Part of a small language model's weights: 20 layers.
Each number is 50 + 12 x the weight over its row's rms, rounded and kept within 0 to 99. Layers, rows and columns count from 0. The size before them is the row's rms in percent of the matrix's.

# layer 3 attention key, 640x640, rms 0.0307, rows 66-78, columns 256-383
091:64 41 71 52 46 44 63 42 54 55 44 62 43 52 58 49 35 48 58 59 52 63 57 64 44 39 64 27 41 46 45 57 55 42 78 47 52 52 29 48 60 37 73 63 58 59 54 61 50 55 51 54 55 85 49 66 42 38 47 50 39 48 33 41 23 41 41 55 45 77 44 31 51 53 37 59 56 42 62 43 72 31 39 44 50 45 42 49 47 19 50 53 67 43 39 38 63 50 54 31 58 64 59 51 41 54 51 26 51 43 42 24 51 52 39 57 68 71 24 46 36 75 75 76 32 44 42 34
106:64 54 42 48 40 43 38 36 59 47 44 62 57 48 69 53 60 43 49 63 62 50 38 88 48 32 82 77 59 37 50 49 39 59 51 70 49 37 32 53 60 54 44 49 45 70 18 57 67 39 44 46 56 58 46 42 33 49 43 53 55 58 67 32 35 53 59 52 51 56 53 33 55 44 36 38 54 54 74 73 64 53 74 60 61 67 51 53 56 70 72 65 57 36 65 78 49 65 65 58 40 51 60 57 46 51 60 57 55 41 54 70 67 53 47 35 57 42 63 61 47 45 62 71 41 35 44 48
105:62 54 56 51 33 63 40 40 52 34 55 43 76 33 57 47 46 54 45 59 67 48 46 41 39 60 45 51 62 47 52 18 58 67 83 47 43 30 56 67 68 57 41 51 53 62 53 57 68 56 32 37 68 49 56 25 54 48 45 50 44 63 50 47 59 49 36 40 34 43 49 43 45 17 53 31 61 61 32 54 46 49 61 70 58 26 55 41 45 50 66 58 69 62 54 54 55 49 56 60 58 61 47 45 44 47 28 45 55 35 72 44 52 52 46 73 76 57 42 47 41 43 53 66 53 28 59 60
099:69 75 43 63 39 34 42 38 39 65 58 54 53 42 59 54 59 38 54 25 47 54 57 56 31 54 67 54 51 37 48 63 53 46 58 55 49 33 54 45 50 50 53 44 56 46 36 37 66 47 47 47 52 41 44 47 56 49 59 58 61 31 51 41 58 30 28 50 50 57 59 47 51 63 47 58 28 39 19 48 55 29 44 32 42 45 36 46 56 73 41 50 49 46 52 53 51 51 60 55 29 42 38 48 49 49 55 68 19 49 58 28 54 48 57 61 50 43 49 47 32 50 65 41 73 69 41 41
097:43 50 50 31 53 62 34 46 43 33 31 58 50 39 46 32 51 64 57 44 40 52 41 64 44 50 32 58 55 64 42 41 53 34 55 67 66 64 44 32 32 78 30 18 57 61 74 24 52 30 51 44 67 60 36 48 28 62 21 52 64 50 52 67 57 46 37 38 46 71 53 45 58 42 35 63 41 44 35 43 59 42 44 59 49 58 70 45 33 50 48 43 49 54 63 45 78 41 66 40 54 52 47 53 78 26 57 54 47 39 42 47 40 56 61 52 45 51 64 44 46 40 65 51 55 56 21 50
099:38 52 34 58 47 41 56 66 54 49 55 43 50 52 63 57 56 70 37 33 48 34 51 43 45 39 70 46 34 45 62 37 34 54 38 55 35 31 42 74 66 53 81 36 71 55 47 72 39 68 73 61 44 60 59 57 80 29 62 24 47 49 51 65 43 49 53 55 55 49 62 49 60 54 60 72 63 54 52 63 38 64 55 48 63 48 24 47 33 39 53 65 41 48 59 21 31 53 50 73 44 62 56 35 53 53 49 54 47 56 49 46 41 56 58 47 59 48 57 39 31 51 42 56 57 44 72 37
096:33 47 58 50 57 62 70 50 57 55 54 31 36 60 51 47 50 65 55 46 63 22 70 78 51 75 57 59 53 51 43 56 61 45 58 59 45 28 34 71 41 59 33 43 38 45 34 31 56 44 43 70 38 69 52 63 57 45 43 63 47 55 46 26 46 53 53 70 35 44 63 52 67 60 46 42 37 69 51 43 54 53 37 42 66 27 60 55 49 48 41 60 54 41 21 60 34 62 52 55 65 64 18 45 34 54 63 53 73 70 81 54 58 32 43 18 70 54 46 59 61 45 51 43 25 38 37 31
107:58 43 39 54 30 68 30 66 56 37 45 34 42 41 57 47 40 52 42 60 33 67 52 53 53 43 66 39 46 71 34 67 59 55 63 54 60 68 63 58 64 49 36 57 41 47 49 47 37 69 65 69 45 37 52 58 36 56 65 46 58 34 50 39 43 72 50 32 47 48 34 45 43 43 64 70 44 56 32 22 49 53 49 46 56 56 40 69 81 63 37 57 66 18 48 34 49 55 47 36 41 42 47 35 38 56 30 60 35 73 65 44 60 58 50 65 55 57 37 62 38 60 24 49 56 52 48 42
105:52 69 57 70 51 52 49 39 48 42 60 53 60 67 48 14 65 46 47 45 58 53 55 45 64 59 45 55 71 34 39 32 58 33 32 45 36 32 39 41 52 46 32 63 51 49 53 34 43 61 42 60 56 39 54 40 42 69 37 52 71 53 68 44 41 54 67 78 48 50 44 53 41 54 46 50 62 64 44 46 73 52 29 46 49 42 26 48 48 64 54 47 62 43 46 49 46 35 39 39 35 41 38 66 45 58 55 35 40 18 64 42 55 43 41 33 68 59 25 51 39 58 39 70 51 33 41 71
096:38 52 43 51 35 46 57 61 52 48 58 64 30 43 25 58 62 62 52 43 46 51 55 62 64 49 51 65 46 74 39 50 69 54 34 15 20 50 69 49 45 54 47 51 48 46 34 57 59 39 39 46 66 67 52 44 74 34 46 60 55 54 56 49 52 30 65 37 53 65 60 46 56 79 58 64 18 47 58 54 64 45 58 34 57 46 25 41 51 42 39 30 34 52 56 44 72 57 57 23 57 56 55 46 54 52 58 72 57 47 32 58 53 69 56 48 48 39 46 41 59 54 61 46 28 22 37 54
100:63 65 57 36 43 62 53 38 65 38 49 60 54 62 37 40 49 79 57 51 65 47 46 40 49 49 30 14 23 55 81 48 58 54 80 63 48 31 40 59 61 50 34 56 62 63 44 65 29 24 63 52 76 72 51 34 48 37 76 34 51 49 57 29 52 61 50 53 44 46 60 37 56 50 63 62 46 35 38 53 50 46 60 52 52 44 43 34 32 52 57 45 33 52 31 58 32 65 22 76 59 46 62 41 44 54 56 33 66 65 47 44 57 39 34 60 43 51 61 49 55 48 54 51 56 46 45 51
101:44 64 62 27 40 44 46 53 52 46 41 62 67 63 56 58 74 59 41 35 48 81 48 35 43 34 27 58 43 56 60 55 46 52 47 59 45 42 37 48 58 58 38 61 51 51 43 51 47 47 46 40 40 58 41 39 48 52 59 62 62 36 42 26 71 61 38 36 36 42 58 54 53 57 51 51 56 29 51 48 57 51 47 29 48 52 53 44 50 48 70 45 28 55 50 67 42 49 24 34 41 53 40 78 54 61 54 62 49 54 52 49 58 30 53 61 47 50 41 65 49 64 39 46 23 53 33 69
105:42 45 66 52 47 66 59 54 34 53 51 32 37 46 66 62 64 59 59 32 46 43 53 39 34 58 47 47 27 37 42 34 69 61 36 47 51 58 60 52 51 42 60 46 51 78 53 58 53 67 35 34 36 45 76 66 47 58 58 55 47 52 37 51 35 55 38 46 62 39 60 49 54 66 54 49 48 45 46 24 88 60 56 59 70 37 54 53 62 44 44 35 35 60 44 33 52 48 47 47 44 47 58 44 50 37 63 53 70 33 65 40 71 46 42 56 54 68 55 67 46 48 38 68 49 51 48 64
# layer 3 attention query, 640x640, rms 0.0305, rows 67-79, columns 256-383
105:47 62 43 28 52 53 27 54 50 71 47 43 65 62 41 49 40 92 47 59 56 54 43 54 32 43 69 39 35 76 81 51 57 51 50 48 41 63 42 56 30 52 40 48 73 61 65 40 43 35 58 42 21 55 39 58 52 28 53 61 64 49 48 67 45 33 68 57 37 34 34 57 85 50 48 54 33 57 49 63 57 55 45 56 46 49 51 38 64 45 39 51 33 46 54 37 40 54 37 53 48 40 51 47 67 40 42 42 55 46 42 40 55 55 49 38 35 25 52 47 42 48 43 57 69 52 29 52
106:65 60 84 41 31 20 73 48 54 51 59 57 48 46 40 42 50 47 58 45 55 54 50 52 57 48 44 61 50 45 35 26 43 78 56 53 36 53 53 67 50 41 42 49 80 61 38 61 63 42 54 63 42 59 21 55 35 46 49 55 55 39 42 50 48 51 48 53 71 32 52 55 58 39 44 36 51 65 21 53 56 38 49 52 56 49 58 56 49 53 58 58 66 64 55 60 37 66 68 45 46 28 45 36 61 46 55 72 35 45 44 39 44 36 47 69 58 28 62 51 29 57 51 40 44 28 57 44
097:79 45 78 48 18 58 51 40 63 74 34 52 42 49 54 45 55 41 40 43 47 54 56 63 45 73 39 49 59 35 27 55 47 58 65 60 49 62 39 36 43 36 35 35 48 35 49 31 45 34 33 64 57 17 38 57 58 54 58 66 55 65 56 45 64 52 65 52 51 33 50 55 50 55 47 44 45 32 34 48 77 46 43 70 39 54 25 43 66 36 63 32 68 37 35 53 69 55 56 36 27 44 67 68 42 58 59 64 41 47 51 28 45 19 40 73 47 48 48 61 23 57 64 63 44 59 55 53
096:38 53 55 67 50 52 45 63 59 64 50 62 47 59 64 47 70 74 44 63 31 40 44 56 69 60 64 69 47 39 60 56 61 42 35 32 54 31 41 50 50 73 68 33 50 42 52 29 52 56 69 38 45 53 64 41 39 60 53 42 47 36 36 45 52 50 38 76 35 43 46 68 49 65 56 57 31 55 48 69 45 70 46 43 52 60 30 36 41 42 35 52 29 47 73 60 59 58 45 53 44 36 55 42 63 36 49 72 65 58 57 57 56 59 43 50 45 55 55 54 51 56 40 50 69 61 51 58
096:69 47 51 59 51 49 38 41 54 59 74 62 66 52 60 58 53 41 53 46 43 68 45 60 58 44 31 33 36 30 49 57 51 50 65 43 58 40 56 46 44 37 55 44 50 27 58 59 33 41 46 47 67 57 50 68 59 43 58 56 50 43 42 35 52 35 58 64 54 35 82 31 56 47 31 57 46 87 46 74 40 36 49 53 66 45 64 42 61 38 80 49 48 65 30 58 46 42 26 62 64 42 55 58 62 32 50 59 31 77 53 38 58 52 63 49 35 59 61 54 44 44 63 57 59 46 57 28
101:47 73 20 54 66 41 50 44 47 33 46 48 53 39 44 37 62 39 53 63 72 56 57 60 34 45 51 62 51 30 47 44 68 60 40 42 52 56 62 46 41 54 37 41 42 46 58 63 55 37 50 48 61 29 57 74 54 35 62 49 39 53 53 40 57 46 56 42 51 65 27 54 44 46 48 63 32 34 29 50 55 35 39 52 46 55 51 47 35 58 48 68 36 24 50 38 63 69 52 39 76 32 40 35 35 64 58 50 66 28 52 52 46 55 62 50 51 52 54 71 55 40 55 43 41 58 43 52
101:47 33 33 52 51 57 46 56 45 52 62 62 40 54 50 53 36 61 58 58 34 55 44 32 47 46 65 63 48 47 33 65 35 69 39 53 51 61 54 42 29 57 55 40 39 64 35 55 55 47 48 48 53 49 40 56 55 55 55 40 58 57 25 64 52 20 53 56 54 14 50 40 58 45 37 70 74 45 47 35 46 51 59 57 26 48 50 29 65 52 52 26 60 28 67 62 49 73 59 46 49 41 60 36 34 44 49 30 56 34 44 59 56 58 44 57 47 69 71 48 36 52 59 58 34 56 59 23
107:59 62 34 58 55 39 41 53 42 76 59 40 49 33 35 43 46 41 56 64 45 71 64 65 52 60 52 57 55 38 39 35 46 52 26 54 50 38 68 34 51 57 47 62 60 40 38 55 50 62 38 51 46 37 36 45 48 43 67 51 54 66 63 49 53 57 57 57 53 40 71 62 47 64 42 38 40 69 47 29 42 59 57 52 59 38 57 49 50 47 64 69 49 50 38 67 68 51 47 33 41 49 44 47 74 45 59 65 32 38 41 59 51 51 45 49 59 39 31 58 43 35 67 33 19 60 37 64
098:15 42 38 57 38 56 46 56 54 63 40 55 30 57 44 46 33 61 37 43 48 35 29 60 45 51 58 46 49 74 55 45 65 53 51 50 36 57 44 42 49 61 71 54 45 50 35 44 50 44 40 50 61 59 24 48 34 39 49 59 56 51 68 43 39 55 46 68 48 59 59 36 63 35 48 54 38 55 43 36 61 66 54 41 39 35 56 52 48 61 45 20 43 41 48 52 73 40 34 36 49 40 66 51 48 33 54 42 65 34 40 47 45 54 53 14 50 56 82 79 17 40 55 36 53 41 47 51
101:52 54 62 49 65 43 40 64 56 56 28 56 38 67 35 59 47 35 40 59 25 52 44 49 28 66 38 50 45 68 55 41 57 61 31 55 45 56 45 32 70 45 25 40 34 54 36 52 65 50 33 63 41 39 53 40 48 56 48 76 65 61 59 36 36 51 64 22 39 54 39 37 52 27 61 41 63 58 46 58 43 45 46 53 55 29 39 66 57 37 47 43 29 66 49 52 32 50 60 38 48 58 44 38 40 35 58 83 53 64 40 34 54 47 56 48 46 41 65 55 46 24 52 64 64 38 52 44
099:37 35 46 30 65 35 41 63 61 61 62 36 52 34 46 36 63 53 34 80 37 61 35 52 59 59 54 49 53 55 66 55 43 56 67 48 45 37 71 54 42 45 57 49 63 45 76 38 29 44 43 69 45 62 40 48 48 49 63 46 54 26 53 52 40 49 55 57 51 50 53 58 51 50 74 45 46 29 39 57 49 53 51 41 53 62 29 60 51 64 52 40 55 50 55 33 47 63 57 42 61 54 42 61 46 59 32 70 41 50 32 32 27 62 41 54 42 55 50 67 43 40 44 53 68 29 53 58
102:51 29 54 42 55 45 49 78 45 57 66 32 69 55 73 61 44 71 57 35 40 37 66 47 40 49 38 50 71 41 58 61 47 66 43 51 54 52 54 63 37 59 59 60 55 70 58 45 71 77 40 35 57 22 64 69 52 74 37 34 55 41 43 70 64 67 44 57 48 47 64 50 71 67 45 44 64 59 55 43 62 49 56 78 47 45 66 36 41 75 34 43 37 59 40 29 69 66 64 55 58 49 50 74 66 37 33 55 51 47 38 45 41 34 64 62 64 29 46 56 36 53 28 68 44 36 42 28
104:75 72 41 46 46 63 52 51 58 50 59 63 51 25 42 52 59 36 69 61 51 66 56 51 55 50 19 19 65 36 44 43 41 38 38 44 48 44 54 42 52 36 56 64 54 47 41 53 54 58 73 45 67 23 58 60 31 72 56 44 60 63 36 65 54 40 62 60 44 55 45 47 49 48 43 50 59 69 55 70 62 50 28 50 20 35 45 81 46 44 33 56 55 42 68 55 60 47 59 39 65 42 53 49 38 32 46 59 47 45 45 53 66 54 36 42 18 67 29 47 33 39 52 36 37 36 55 59